config.toml
hidden_act = "geglu"
norm = "rmsnorm"
norm_place = "pre"
rope_fraction = 1.0
attn_scale = 0.177
bias = "none"
tie_word_embeddings = true
init_std_up = 0.0434
init_std_down = 0.0266
warmup_steps = 200
schedule = "wsd"
decay_fraction = 0.714
decay_shape = "sqrt"
batch_tokens = 32768
dataset = "wikipedia_en"
Each number is 128 + 32 x the weight over its row's rms, rounded and kept within 0 to 255. Layers, rows and columns count from 0. Numbers have three digits each. The size before them is the row's rms in percent of the matrix's.

# v: layer 3 attention value, 96x96, rms 0.198, rows 11-75, columns 48-95
# o: layer 3 attention output (transposed), 96x96, rms 0.173, rows 11-74, columns 48-95
# q: layer 3 attention query, 96x96, rms 0.159, rows 32-95, columns 48-95
# k: layer 3 attention key, 96x96, rms 0.161, rows 32-95, columns 48-95
v11 097:081166136053166098170092108092093151081143134172193149083134149180124161154154128073083082089169132151139115140111129143108151099153117137141151
o11 092:147113134151155120105123121089107149135114091112111140212154194104162088094171118117120120186142127092164142144105181119057099077154110140131105
v12 105:112156108127092098078121165160104143172112130137101126145132175112140186115111069125165130111121103132150144157093213112141134146133131142110114
o12 102:119106078105116142181143124152096095130088103115072114185094076118125132113106121146147124124077140154028167095120066109091113135136145133150142
v13 099:122140133179121141186170120134120152096112106178138126143112102115151142143085128103116177187072107131138121131177163081080114159143094138123110
o13 091:149126147106147097104121093140156101184144145097118125115185133133079202075115196135136144120114148107121091109117125129122095098182110078166138
v14 083:158157095134148097064132071124115177109090144129134162114106145123116166121158108109138100143116156220099111112094156141123110106114088133093193
o14 086:101129087134071068131156142159137089071105107138149101188043069124092154127117112144150143077115162109122118190126111097146143145141152190145095
v15 092:176143142159141089063078133125153051096122132143198125101238107140070145111133111146098111118127175118151094032059132111144155136175091082091148
o15 092:051147079130115138107111104113150181108150130118119091097083123141155128077124132145132127103122215108121142136168134171119187139060197165100082
v16 101:088129103123140156117162161083115160133115135124054113131132155106161144108078143124135098150122131106167090085122187114152148149128128057148140
o16 086:140169147141202133149136125182073124137122127091092132131128120143116137143109171131156175099054087160121179122146168086080118136123126119165113
v17 095:133106121143158087087065092081090143110148087138096109045127128103164139169080163069138098143113066102141155131148138136169174118129101128145101
o17 090:107098139131057138142097170114101137115193101109137162092165175129114154126123141120131157078164144112144045133171130130133107134132146178125163
v18 100:160125121100147123113109142165107145146168143080156130153195101094087133147145048152131074079137132194164128128125164093110139139074174089092147
o18 105:096141100172130111126138121145110056107089169133124159086149106113123122088140126124154187168121130091084089098158073164129083049160157124090068
v19 098:106074094071096110147132133122108139180124112133143137092172140110126086168151144131126114118168147091105090110155104149119108105087078132183170
o19 092:164112127121082167063103074110093142107122151134134142155151119129126118129115080106142106151114089131174145169108163125108172058117117169191102
v20 092:168115139138129190173109163127141134148129079144083129149085140154098083132131096091116168126171143109121133118096161081119123117091132074133151
o20 075:088122127163156125091155098090070099123145180118151127123161114110125143100107122149099044193116117156126105133146133164122155129121116139190114
v21 100:117116137163206146149116111123076169117147124143121148121136139153194081134157157116181109132125098106164140078067110095159163178137082138164139
o21 105:091189104121182098170111140096152118148135216133110131126221148133081175131105162097131148103117091131112108086112159112135125096132106131148166
v22 104:128155122111143143104135099156219133090188114157122154118171081147149123052120099145124144139130098134121103141155078115127099105124095132169125
o22 101:143067165148067138160143138131134152171105089090166129101113124171159064123183114112090081138097101113137164129086105098131129121102132128067161
v23 103:131133206071143094095139118143125110128136116175212100147073089155157072154176141083107148144175101148050091203085166098097123156141135144138116
o23 097:094156058122174126171146126144140154146150106089071131168112131127139131106196088138119152107106228160171184101119092075129134095174132135152149
v24 097:191101144138107144125124121129110133110063192140135136132119088143091106170176124154180043102093119167123139130101157131029130105121097116089107
o24 101:137187140117113171093133015119131133064128131150131132150062105122084115167083136080066139130136135109099145157194051118145140053126126132108132
v25 093:138116112118122182095205107140084141149126151107116126155072095127149163128115114135145125184132150178112090165127082104166152110157123114120126
o25 093:128148102123093113140159087155146071115080113137132109162087163141114050068129214132132132109086067124071159084139135121104112154137104150110136
v26 105:102144104174119114142157061123125137132161148106120110085132160144139112117092121109119089166147097119154112148127069157159116105150074199099121
o26 099:143168150153162163170137146066125106172120118188166143115146132078132150152128192142130120096116082180130169196134184125092138097171115071124094
v27 106:181097136111116088166121152185166168153056139099131051093129120142095148066180117194086134074101150154070127102181104109191160123095180113186127
o27 098:152042114102160135078161180092099027147135134168081128119138070190145114110116122127110173160129115159120141133136123136153052108114133141095102
v28 094:140089213115112095147141166149076139144115098146144117140171111157135108133183107058121148126150101112050116105176148109120122092134218135134104
o28 101:110105089101142140102070140162059120114119137114131090144129165148136109076129150137145134114081148115130151041149132159143142075104088121122127
v29 108:158125134103148212176164066070127102143140122134163100128054108129112072113168115151120120109118132112120173055104057081180074065112118127129133
o29 099:108134116108101121031163130104150090107141138065199124136107180099150092138118167115161113159150126198051121111094099116127159089109126122120145
v30 103:115131179126071106044128174154134103143125142113113197161103134131168127133208120134095118115128181148108125157188108108082114038166094142104146
o30 102:197139112117119210147179148207098145093132160077189028157093122156130069111122115145150102129111137122077155164088133081152150092113163123162130
v31 080:136056141110087155123104144161113138104086139197100089172088117125138048150162175146059099141129105184138175070087137148175092112113144110079093
o31 077:157165046091210164121171123116147115139138149132164181076103160138107099098153175120153096152128137170123114149150136101100186075156100116126132
q32 088:121103120131090087133178093069124107105106109202178139081059078133146165109107176110143111127117101165095173146160170160134162093092143151101075
k32 074:130147129113135192151117111148127071140172142041153097124121158155093082135146168139127133151137118126091061129096053103127124183159132118076139
q33 090:122085145148084086136175110129125126129127138205139149069112091084156134111094113079139095101094116141101176114181146146128103099106100190130075
k33 114:142163129146086102128121140038149120118094089219126150150131082177140184170073094134054117082113152138126135153092158171155115116113126134083163
q34 076:146107183141109169132122158101122139103079122121166160067123078091138079126158116106148103104090095093082137183106077113100108123142183127103092
k34 095:153145169077072121108081147087121116134099082147159115109108125172104127134123126180084112117128160149101060219153062128148117132146126109094165
q35 100:101113124140156204218053124124083152154117076164120132109057141111147091104130157095137114102076164094108148110132134177115099109126100085133139
k35 092:185140100102141115161105149104173136116064161107077081153154118132122172185165106091083093126112060062172141146102105078153096142186149087176130
q36 082:123087109071142124110145172124083171183141152185076159098161166086130145113064178092116124140122106115137159105199164174099140166098079148098136
k36 089:137099166103072161130124103101117113194055131166215116162068162124100095162160110115163146093139135081100151142102106116133181153180179107077129
q37 094:108115092107105142161068187106114172139158095141086164087080124098128120137126104129097134112105142088041139140106166081145077132141140118080136
k37 096:161186117109179154080120051155105119115159172102096106161162129102133172094128118075195185138131075128138175117194153160100165173069129154210128
q38 097:147095093131105092140163191153128032108064152134166140142129098162111126067142179145113146115171121108124120166127128207090155142171183123167165
k38 080:140114092136137187149099168187132189099119168072134175089106115149106107110138100125093176182162133118119084113090097146124142111176151185177106
q39 105:117106134103149101136116127091115083094155083138075090099151170133138153179123153152140080150128110202153091129188114131141128110147138103116078
k39 085:148149130180168116147136157137161134155065109122098137121122154149095110142110144085150162128099136188157140131180094120118131125094107119135127
q40 075:151155138086098046115198143102139071123135155166155117126132163129192121106169131114167126155187148117183172117176116154130155137095150129100155
k40 082:102114089174132132166168180110148133136079101150167044204059223139115144189156141173134148131112126107194107180096167127079149116143085136136126
q41 077:133154130174126165145068083150134142144131123136206121147083139144110054124124129150147106143202180141098136102095165111151125167112112086100109
k41 086:096136109111183116115185174155106146148105143096119165175138179104181074155140169093189147143116141123165136169133172104083094110149126092182094
q42 078:074162114106129139147158132095145209104071147132122122115138097138143115084155130099116117128195101107143108080118101112114118115102153079120110
k42 097:180098135171144156139193148164149122142130117149150177129094111128132125100159154142123114097186149143115124160146115131169137170073109092042121
q43 097:129124152141077099179170110141121152147170117142205092087076063142123135167146113118161100140152166158093145098129160117184129108125133145121104
k43 094:073149142140177111133120140063126086176101126076127108091157089178039153105055117161124195133096181136114128113077154100083068082117127131218115
q44 091:187141157131114068171157145132109143164126165096173153162132176170145155160118160155153071128141201172144180198121151124132188112111120165108111
k44 086:101093106137150141110172095130161149118133171125184111155092047143072140048129119122147132126147151124164156100147097173111122103150149222170134
q45 097:187075143146202130155098136135168145089122141126147148119126108174168113104081134149111158090118027121090105146065132075083160119096169111106126
k45 093:091140154134154101144100136147122097115157174110138095184170179185071132136105143159162157150158118128156164174126151136137124124164099155152160
q46 084:100144144131155124085079096108120084052167180169159142069151129148153126138101165125134090111086177120115088152126148116124086077099140134086137
k46 095:150092066154087134088147192152190138139163112075137100169157167071135121086153134101184125210137063137181111073195152084130115110130095082149118
q47 105:153171088145103154125158135067136211143175138109116202188126120067110183104144103097132131145116083148100117116145126146116131122141152128092163
k47 083:179113174073186105138141104135137124137108123094092120156110178125145096166141147147169108179135095081112141144128171119119091058115179155130119
q48 098:092197047145163116159114114213180122125092088065117122155129151113118113132131162150116122160201105103177057146116103130136085154171065088126168
k48 084:180168082133025118105120163167144111098164111139149094161134120136089140140145138135151127128096117164139104105125124109120144083157143061104140
q49 083:135174150107123119134181145103148140151177150100059136128136227127141138153087139149110080117102149152168097185118142079061126114096072131111147
k49 115:127130123151086111128161086081124061150131086186132148115093096141118119133143168128065150086131168073151123108129113135141123157094113146077139
q50 091:129173122117152166141072162179086118124108116103185121133143119137104097116115141163120122075151148109093119115040101170202140169161116088139186
k50 125:127086145154068134137168122070174135150114117221120131114111102154141147132078128147059154080119210131128139114142122139173102154100165178089124
q51 101:160136183135127126090176112156221098100087126164157126094192108146119148126126130151198128163111083108129128195167111120146107138116129177089140
k51 087:147115158135124149166142109167082094105191156128064124153145161126162083113127176140072144121104121135149155099182054127172129130133097174063142
q52 102:133118084088134161108167176106133167162130143111120134082119135105130089123035097169053041137104159134179177123124105111102143131094085184136161
k52 096:099103107105153139111089063204141110115142147073101094082128146043084080156125115087146208160145157116119148087113143109109155122094121082175117
q53 094:093076115174147114137133137167097130143111083106157155115108131150113125138149099136141134131063140080077115081104146108131064144077223176155124
k53 088:059178153158118071066098174160095125136137123080126121126170050075144131100123161111085107129148120186162135078126122135109141132156117104151095
q54 103:124209105137166064140117173107205130165175173110037127079122085103077184146151118150130149132150123129133086134135161104085135131097071114117098
k54 095:132130165087154144141141130151112113114128153164157095124142083132121113168134149111191084172105135106132185130116088087129171135108108117160159
q55 099:131169111126182113159152107108066108116104127121114088138150138159107159067139208095125146148132146102163134129121118145074109147196122054127151
k55 089:161106148074132166134128175115163169098163112137090126130140163130168150159191068072093085072090121147116136147139125146120106135144102091125049
q56 093:103109075173151194172107156145204126095129153119117080108137127161126171080153132164138110137107067107160125162096114123154108170187172134147143
k56 090:121162189143130124098092148090142065074134097150116136145103114148128192135128132127061182129083146070115128137114097109169099153097073094141151
q57 106:075106129172140115150129115161076177090102111137193121192129099084153111111110133173074137137126090172098179135099122191140133127145122168095104
k57 088:117141094121102174091166147144113119148121141067161120107152169117121121117159151106137144080054120116141102133120114157208134083080089117127183
q58 105:199160096148077083132128177136111154129156125200057189170147111098150155137139081099117174139130110114151102164166114069101118164075120126103173
k58 091:200078156117130075135138127112094171156128124148124093143193104147121136126096117149164150132163141151161120172103142149191098111131088140100142
q59 100:107068137110133105113103101079189133139117141171144116088071136158122161089164109127172120095143163094135090173135129096039122169202107137135087
k59 092:103131156143040128117141153188096152078146139140175127153128168193133105106157128090154065121120130162076140137128096113215092099135159113124116
q60 085:126101119119082105145148146107145085126100143156113158107065114095158133156113113127159093099108169131120126201141100078138067137139075138127112
k60 106:125148111123182116107107132217090142098170179059133154148137145131139154105186159080154128167106134094110143093101145103075124176141146097135122
q61 112:084106164139172104162133114118100080117162116133103075118101154205047131142168131121070171147134187089049104180155132095134105107162149127125101
k61 093:158175065108143160098137143094144153092136105110072116101135106118127140167146146162162136153149150184140159094081094144129145123080098204186165
q62 097:156121139125084140142114107095078175102114150079159094114165161095085191150089165126087164099108078115141152089107141119134060166115134074106194
k62 093:143130159104124115106143147103135152098188097143115137158091177147187089105192137089135126168108156111200062091158122100126169079099124189185073
q63 100:060121107126096076161153129102114192112091124114183114139093136070119157122107107082075161152160128145145128116113123189109204063093137155148101
k63 091:151143142093129157113132137172146167143130142067128087102134171169148058119093162178161097182095121118064138115110128114151099127156174123199099
v32 086:124115141082160187121123151157201156175121148132128083077100120093164147195094142132069147114189130177145113085104171135065099117128170164148153
o32 090:130169186114097074079109099101128135147140132090092148140193142130088182136189143086145128127108116130175142132186102111107127140135147098205158
v33 091:119119115088107127182185096150130079117184129113110148084135141092131138120145157063179090073123142145112160124141208107128113104118138129103080
o33 090:135144138133112101165138129177135218132163134173139110100144112152132169177130107108089107130120124131073135126076139095137174110181100159104109
v34 104:148139097141120130117184102157059135126184202115186114093137161124109129132134120162160138110099102150142142165131067133124111161167103137123194
o34 097:150101114131203168177143122159187134101136168153193132161115121112144071149107178140110103102112144104113133108063114091108173139141104054151142
v35 109:107081135155124104142142075146085113070130072170134079190109136111135146081107100161189125157161167032148177148133130105117119154103143125132119
o35 108:150100134115124109138119080092106116140082164152105130093118094129108074059089132227166100107078173104081121224123163143146135140159132133120102
v36 104:105148102135136075176141058161130142143175152140186109105165141133125127191138101099150189126110156097107151114172106127131113113095037132161138
o36 106:048103101151123136087112071187108114124147133128132115152079158154148112118121189119112114103132111141117218054179102114187129172145127119082141
v37 099:133185123161106094123098119136128075160140161149053170096187146163128156123102164115101156102140143094097065140112067116116109142165107167134114
o37 101:087136098144155128130100137126028136131075130121076135182092104135160142129158078087172160123076122107171148117147184142092108174072156127122165
v38 094:145083128071099131140124156157145158121158132129101162138182118084141129147147132084118135114100120123135115139145119065157146066101136099143110
o38 089:080129140138163155102175092052140073115115162171147112108170093141130150117109063096125110151188068170142159143184139121093175108160159138102122
v39 088:114086147084136113098098110081109127153104126123097129169171117204155194091122134092158081159099124150100128162127137129162090124110186150115111
o39 088:204175079104162123161130072122161140075074130133077119164149140115151103162101080102173121093092168122178129137156149145142164092144137145182160
v40 117:101183097122110140141094047143113128103098144143085116137041165185170126111102136148141141064119159116084113138148092135142167143131139128140164
o40 120:148137072099110156125081083131125138102101107184134069148048115146089095130122112117157138072151114093143112159176160109129186075070114122151122
v41 094:161074110111150155159085103176125130129157164103087113185157098117153122118178159120150076074155117165124172058169136156117088069101089183132176
o41 098:118154146093114131134138062162158154109138121164130147112134143110116161150144158082120080082195088114162194092129061119093163170103091132137164
v42 099:200149112123161138184170091104124147108186159106105126154202134103144124146159140080199107081173174146181170079110097130073146146212064150108120
o42 103:142088116158178158098142094113124095073148107136159168156142087080127137100128110120105070111106126103110163124112100099163167198127115124165147
v43 097:208157157101110083099118076165093120178090124136159105116095154157111134114161176135175114127087120151105117137064136082134081126110139123046127
o43 105:150145135191107138101186149206195109150126144143145166157143183112151193112132129139141070110121167152155140145107163127107070092163114130165123
v44 097:132085126137163203216113167164114155140112142060133176146137143119147134120115135094153100133097053164112192095105117111065172130175137130160151
o44 109:137181083101097125115154107132087134120102123136121068185146105033171101148114155083066111111118146120121175160092137116112154166127145140156145
v45 096:124081170115144104125126078144097074145160133168095081097120140125121114126124109100127200092191118119131118128158099133102176160173148105150133
o45 102:100158092188146173132141071101106123171129123124127208159060162140153071137090112157107159132097137099128154135122143169090174159121134115150162
v46 107:138090035091100130114166115099094153147156154100118087105160123086116128146096158095161130186114145131124133097083135189119197134148067177120147
o46 108:108111172085100167096134119112163113086138062179114106168114123150135192105149157127115084155158107100077107145079130137181148175110179100127130
v47 096:112125186104128084130073161195114177130131133065134117111184138197145141113137124090093092085120142134110142125109151118096126109160132120110115
o47 098:145117106163100158123111073174155172087112118132106143149148148131180143120063151098108129076090101182112193087179187169131131143120097148145165
v48 106:116111160169124079129130025139084092096121155180079113120131172136131084140100119112113166144122151104098130139128058113111084118183110090133122
o48 108:099097117169160133133118115103073095150104102220172167139054139150127091111167150140157097113079069073076126093160108118138159088080112090112085
v49 092:116101131103134146110147146056163097129177043074144129136080147087146173101112101107114119128104134147072130149175107076153156055198157148099115
o49 094:086157085086155150113129124083167164139137084109091126090150108104083087118160159120133194181142097111134126131128181152105148108143059201110166
v50 091:168087175146072139126099137107138112170103081165129116167099176140128136149070105104165185047169110156131196127145166103148074076100095155106134
o50 092:084163097129055104199107077140103186110146131182094157105137185156166071137149171124125135086170181145162120111174161125174091106127140110118123
v51 084:090203127126099159155137112122103133096148068098085118119095124131115143178057151101101155135126150114119157124135065198140088056092165163127177
o51 088:060161058126126110141051133123069138140143123137098152094133078159132169178108173098116125102143165079065091093152149153093122074152119124140154
v52 090:180097135152142073131142123135148103078206141120140104165173121165143115129153105124145130204088100125165119105165105128157142094122103100020147
o52 090:160103179135087093109135132103163127108124135165157169110123137088124133169143129139086037139131107186153069181090127124122081114149089160126083
v53 105:110118165100114128155160116131115142072075200094120130081233159146122204074094127139206145118084143149135139108152130100146068104185148123118114
o53 113:097116106128168063159172083128099125170135087139112141152133130160124105156149138136093098105108198063130176168139102101068141155151099112091103
v54 109:149134065093217112184116136136154136161131120149085120102093067102119091196079107150091143146096103154104147098140168078103171206102165088170093
o54 115:141181131119144152165150155156102137109092156095216095172158070130137163121125117155125080139158146161164142114133108134195163191089135124168161
v55 086:155142147134134098096108174182145145125099134104049140165179153132160117170108146102138156101065140102147165111134105104067049140113158130168159
o55 092:107118084139178096108137126177058117175092101099175128104178114144204131125164151125106117161133136126057172091099128137120131118090101122149128
v56 100:115165136142108143082149144138132186119122114147093125112110138141172124103092048147069206090142140157111119101164134104082127067104154104066117
o56 105:113129125106157164151076132171142150164179122088109156098132094147202098154122107123140198077147113129156128116185157193138134064100121132146132
v57 117:195183150092135121158148130120086134179093167093080126121144160146149132133125104132180129160186134186085119150128135118178093127082130148191176
o57 127:160156140138188150156180096200128140100136105133197125123137142142134152162103171098131085132135148126137162103111155113106138122147182063190147
v58 092:138089165066106154108120097124148137155146082027122152135128104148109180113123139151138137139164089138133121119098091130147103145064166131164100
o58 093:156170132169135056102143156134142116121120130141110093107160223131113109103144151089153111057184207143114105183104169163093118198153115185136151
v59 108:141134137145186110100092125084129130193107148141100141099158096153176116139152107094144114127096049079135215077118097137136147105085119124115172
o59 117:112146147152128100121117105174077099088073223182150171177088119134140112090147063157130159151066114183087168091112131146133163203067144181168144
v60 122:146099079111130106077116085152136144160075143103079154170137072098104140084156074231162165065138124157152119141155135173124084115123192160103122
o60 120:136165137071152154125114098128115071130118109150089123132094113118133116119093126168173176089189224100211131114186094143120083064122132161137151
v61 113:123134163146117083087170081149150061172111092077101094188106151104127109122138124167152110106127127057168161113146122130125135148108129139114115
o61 113:134117144161114111104143116149104147108115101149128140104065113135106133098193118154165147115193158147078123115138118141075089119128120199111115
v62 097:118118190185172148121071111140131115131118103160171138189165095136161093132083137052122144154152109104127120153096132126147145166131143093130141
o62 090:159187127136121096098159132108085150056080132114148097136107169117134056163111107161141123178079108096125139180149173166160116162170087076184086
v63 090:118138125198129121087121116118128132118093130111081124105170104119111208071186190043109137165059170104144155112145109143180163157126123122119091
o63 091:133152137187180109104156153118125134168137107085086182190103117142199120168074053123133090158135124162110089140154147105144164164117128123114152
q64 081:145100140186097099182049143144071142089150167117149155058086108108117106089080043092113103104099176118089090160112093115140143118110089151120086
k64 081:144094176122092137186209134091137149091117135145144163139157140192157123227083143147118136127153096167144077148140117125089120107106142070108113
q65 103:205115116078088104157082122101178110173177096146111116162095118159153158137201129127119098131132127119148122071081160112159124117154130075147104
k65 082:113122112190124119109181141153136109151064148096128118156098090178137134166173124110192160161125118139081133152131092035123179141095152131140069
q66 101:119108124173153168190191194127112140116160110107103145114142152159161063140140151118144136096156172154123118153135094103061143148167112085081143
k66 084:098117113096154114181164092130151142136118151108109149120108139140112147143060088117176146133115101149153153140062137215132146135107100162170155
q67 094:127119131130143194156133135114064125125129140089131156079142095120132146134159173094140122131077142110047176162173142110138149196084094131091119
k67 090:091104170106158178154125144115115094117154158071097167089172115129175157144129163145149143105137129167142107117095122197113112146155124124140138
q68 102:163100120178119133093090098150115156126136157153160126166097194021117115076144108134123105126084097110147138134145151145153089117132123101111116
k68 079:126126091136097085103184093109181148137150092129051143165134138133160142184083113136188128150132107145139074137116142120106087120106172100127163
q69 107:171122098072122157169067163114158129138201128112140177175127158145172121147127113146116040123110143143174169162118062108115120130173128088134109
k69 110:138183136166116077043128095133097128133100128037111075122109081107138147114171060125160166143144151139081108106199144108114134117151125123146096
q70 096:118135130118134123177080112166110105118164087147126102119116143087123103105092093120099073091061100109066121136132112129164085095177156074122120
k70 101:174120114146118144148220132133132148151157097127135070157113133116147120157215158094190064113177060196128170091128088135139118134100141079155112
q71 084:139162159130181047120220148150177145130122147158094143140124148158103110132181168183115123095175119160195087116098124117113173119148123076140099
k71 109:106151156070151120080038129155126179155137111142142163103120133062093107086098098140126129105043152059125066142129109107161115132158069177112086
q72 101:125135158127157144118209067145167110175120132133046076135102140203119071163106125136156121156108107167159088120116084117111173107159130144121121
k72 115:077118136159151139147170125110080186152095177074076142162145141183130129157097104076116099096114128137057125159192084148113119126161104116180134
q73 128:109112144170135080141158103171148087083092150092163113113110094151152097084106132157152088131168080131069131124176100082131115094144173127120048
k73 093:096098114184152135165164148101144143136084171156099134149092163138079214174146128166124164117173175121080121135166196196128109107148096119138188
q74 092:163079137128084193142111133082116124141124142156122174135185176161145093111093142121128159142114075160167088178142148128118080104059116158133133
k74 107:190157122123134106097085159113152146163137140126207135110091116096109101084138135121072113066122198127115142154043071146150114171136121165101150
q75 092:075105151119132090095121083168117170121178111089106127066153089139120172097065120108140119133141125091175124126169103129105142094098138137123118
k75 096:146143083123133082088157142126109100161114136175146136124130153080118143106143115071151188094153186088180097088162143092138163149105032151145164
q76 092:123155128099045161140144123140092137135162205112151157073149078146142157122102129101110154118116169155082131104147131165154091129116102140161147
k76 099:159105100108106104111120135147169143120139107133060115136152094087134164126098119118117130129065104102103140070141115143059130159162159158122153
q77 101:101166130161125113103168142158088090159172078123143153088168116099123157175145151127152123043186138172123131185188093146135097178107168129155139
k77 102:143117145093191163171174094076117149168139123142093099122093088127118139155118140149079089066097144119122105088094112172113087143113146025133139
q78 115:135108118166083116154154190119144178153110098116126148223180131127177144170151135172102102135093094170170146131120171106147142166107134101121121
k78 113:128160187134077123158140133137051101141147138114108121097211119115122125149104086156127142085129175134096157147110083184141133147158152139152165
q79 120:115082119204138123092209108176172082157089138130121122147122066199130115156121140119176125163136091108094088128145046058084102158066161163127139
k79 108:097159182127128160091117135140095139143158165133142099074087128045157119077147110118184122084131188148132167076110126171124174107174071122147137
q80 086:131070194137125093118154160050085143109128075236139076094158154131089153168143121120171143079150122095139108124137162156113130136147167156110131
k80 108:111120205145126101114131133144149101137132123096162099142111102181157106118118115162078082138097118115119130099122126093125111146139100225068127
q81 089:109117160115130089175172094123053106064111153151138071139150160142124104128155145143090197165159153157149111103145165150150138125149125158111069
k81 127:109120078144129166120109130144118114163075112083158109142174137115105103147167093165176159213169093198112116090150107097134129088094141062131138
q82 092:146177123201144129084108166096136153121100111147142165092146147133090140178116154069157119105078058104098086136122161124117094147130073134141165
k82 107:101152150119167101128098143178147143127106067134146126174059122165095132170154077168140098158184070168131079123120186099110122047198149091203146
q83 119:141144120086099098166091126132115140126116106107169165174102123114076138101161141193131073079054176120116093104122093097181084095128157062173129
k83 105:116067103148105172131121108092122119149143137199128131177168154090138143121158175117102122105127181146193097096095107109110146121114112135096133
q84 116:069154094134135103146058115084131122103141097113086120083132107129181181170124124125123125150142081163093140102141072059107111132133106105113127
k84 105:133183105149135093158135107100160095172201160146123097154188151075132103131162124108196148148156159112126116046162164121111115179138121143118156
q85 109:128129158102126143118151136119118165068077107176155121147177128076111174153075060084167194112130145129105155173114118134124177109129090181137079
k85 115:146091130162099137162141141139163152142092169092133112152148135098173109127092120119085118162138096125153104138077148197158118155124145137179084
q86 114:164118160142181162125117095143071157061115130134159087105153124129179168097141226082074172104121134157104174112152145178102150139068143140075125
k86 110:121122150111109133170108126117140131106153181174153093102081159138085130149139121085135151056131139135092112134178078140121059178160179098159087
q87 110:125062175190096142209170143143101093172139139138175129166105128113194077130131170121137118149166103143163159091117182093166089123159113084143150
k87 103:104138120057155119163154131125140105156152069100080119092119168172083114105085105194120101168153118182064132075113126110080110135149090125124111
q88 111:130130148175127089122120145161147148142065117174194117141073092114096093059124133173084151164126076118118109154143110173177152093140104158079149
k88 114:127114099129082166163137134169052094124149088146114137228108149181157075098150125076107089107144163149073152134150170110151154114134155125110098
q89 105:115101113102142114137107108113182104166093091104154126129174048100171085142134108112148060089098153139107184136181143098152141128087148117155119
k89 099:148164100096162149082144037092134142145134139132145074149115117163143050149163172141086169145117121139131118098123078123115070134124160121152078
q90 108:138113163153112125122100146165111220178120101173183161140119123100178078170152100101191064119098116119172157115181197122123095113197128168105097
k90 110:113079151106201156145150050126156109170131124101077092120123100101121115065127102134061148117106095147153107119108161128182122188092132096161159
q91 103:116210128139055111146150139140114089108084120070115137107137084158157130114186109130092167164132071083134109140188075148104194148181175136112123
k91 104:116112117070125126127106119109154165140122135118172138161112135135137115189119124139135143086102235119122133187146122170103169125109103153171114
q92 101:115148126104143181091125116136204171154129103135116199070057164117161121117111196134125156128125139189119154154070083094118115097142186177149106
k92 101:144103089125234117127136081130114102175087140167103104145171146126130138101157153129133148151160073099089118114140102103169140141097103140129147
q93 105:152127097139139114177155200112123179145134162122124121148099173176073124142255110116092132127107179181110168139121127074101077136100138098141129
k93 104:154096094127167083169134094164083129138128150126137160146152092095082190134113153111145134163175075219137170179146101152120111086132065124101138
q94 109:133092114081127157102108109121123149071094173150148112138141116098130162122135148157110130112124124094060112127177091095093154174111130135055115
k94 107:069169179134110122095066116089122150065107109129143119113151165105139111123106091120129110082114183090121206134119132155144078229155147105130107
q95 117:105141080118111103084113132127140135091078091117116173113195141107078184145134131089090085154089128051147115076150127192100179153113103120144182
k95 101:105172083108110119098041148116155161121178095124131089090148139111105121143130116125067100140098097046168123134069149145120115137191098110132146
v64 084:152120084132122152154109146139120114188149112174061122128157133083094142129147091144109151064156163126181132114155093127180155198093096076156123
o64 090:132151126138137096184099154122113068138081107109082142167122120136125152137098065060089125117133141102107165134106114157053107138169147199117099
v65 086:153115179128074146117220076119129105096075117099173146122210163152110135115148111119156111173168068097135146087080108137167132127121131154193090
o65 089:162157196096134095126135142102105148142125137175160176069076212155121089164149125078119155163136138116162101114066168180122183120142111088160123
v66 103:125116114093127082129158150110201172118072105107144109147166084179099153148134160193131103169109114121142117131085112138132149142107123132132138
o66 104:121104119159106116139151132156207102115150107177165215078145182185173147102150167072134109149140124153178090137143141104084109115080169167113126
v67 102:109120109247106176159099143131158128109166131053160153098140116119168163083105165054115126128135159161146134112152116153168165106131171132100116
o67 096:120100110138115123097183177081076116167112116173149130118093086099146121154127093139114177106203094182112115072084123093177215142114139091084159
v68 103:128188150086128125151152128138167156121131111130075162146118114105117157128078038120121194093155151165113073144116133158160132063179127106127170
o68 107:149172097095147174164094091106097154091120130102094109163070107161164099126134092101158121129112171092107164149125179178098178144058130121143154
v69 106:108125151143149155155156156153140106171065072142042102113084081125161087091152114135109141145149083160123128097170194058083146156148156102132099
o69 099:098161112125157107141138143163166143164176166066172119112138154149162161125126127082110121088144125148134160117152120103061136177101105125105093
v70 100:130109134108141122137182123103127134164123193106123137190142112105120109097039135160178128206152161183153110095160166149162116076112124152115104
o70 098:109118128088174177157084183085149176096185104150095154053173124123159135189168149109202111058153162112103097103138112132144135128126080124145127
v71 109:151057147113071208104155084158145155126148141135122131102180110137137151077102136148112093074132099204133197159072125188144128078153119071097168
o71 111:181152113099160131097118129076110150100145087161130116166097116116134139111152138116076095138193108119138173164062201118128139083131092130113145
v72 109:146105152116104143162106142102134156115130119145156127154150052101130071174114117193145121085156130171179114112104107094116104083144107081132081
o72 117:107130117110166158142133043093158097117099175177090137134132109089111095094155118073146121155180077146156170108129113145103144149112097163135114
v73 111:076136089068163185183169115135127103230185112113121128130127089127202121135155116136094122119113143147083152105124127065129098083068140113131102
o73 105:103127031108124117120163116076109105078156130159149131163148125098090129091117124155087119115096162098111199159138099069085149133181113139126113
v74 101:145036073144135118080098127110061143085124117161115088161169117130153153131100099074080114145031096134155102173112105103118131113142130099136129
o74 101:102138069171112185183090111146114109152108147200154144172145125133081102183090098134130176095169146152069106149121158141216084099113151144107153
v75 107:072118118132187168105137154167074129111091151154084133158121091152096150096125103154102184081125163122134104064117112104161117042079130130108123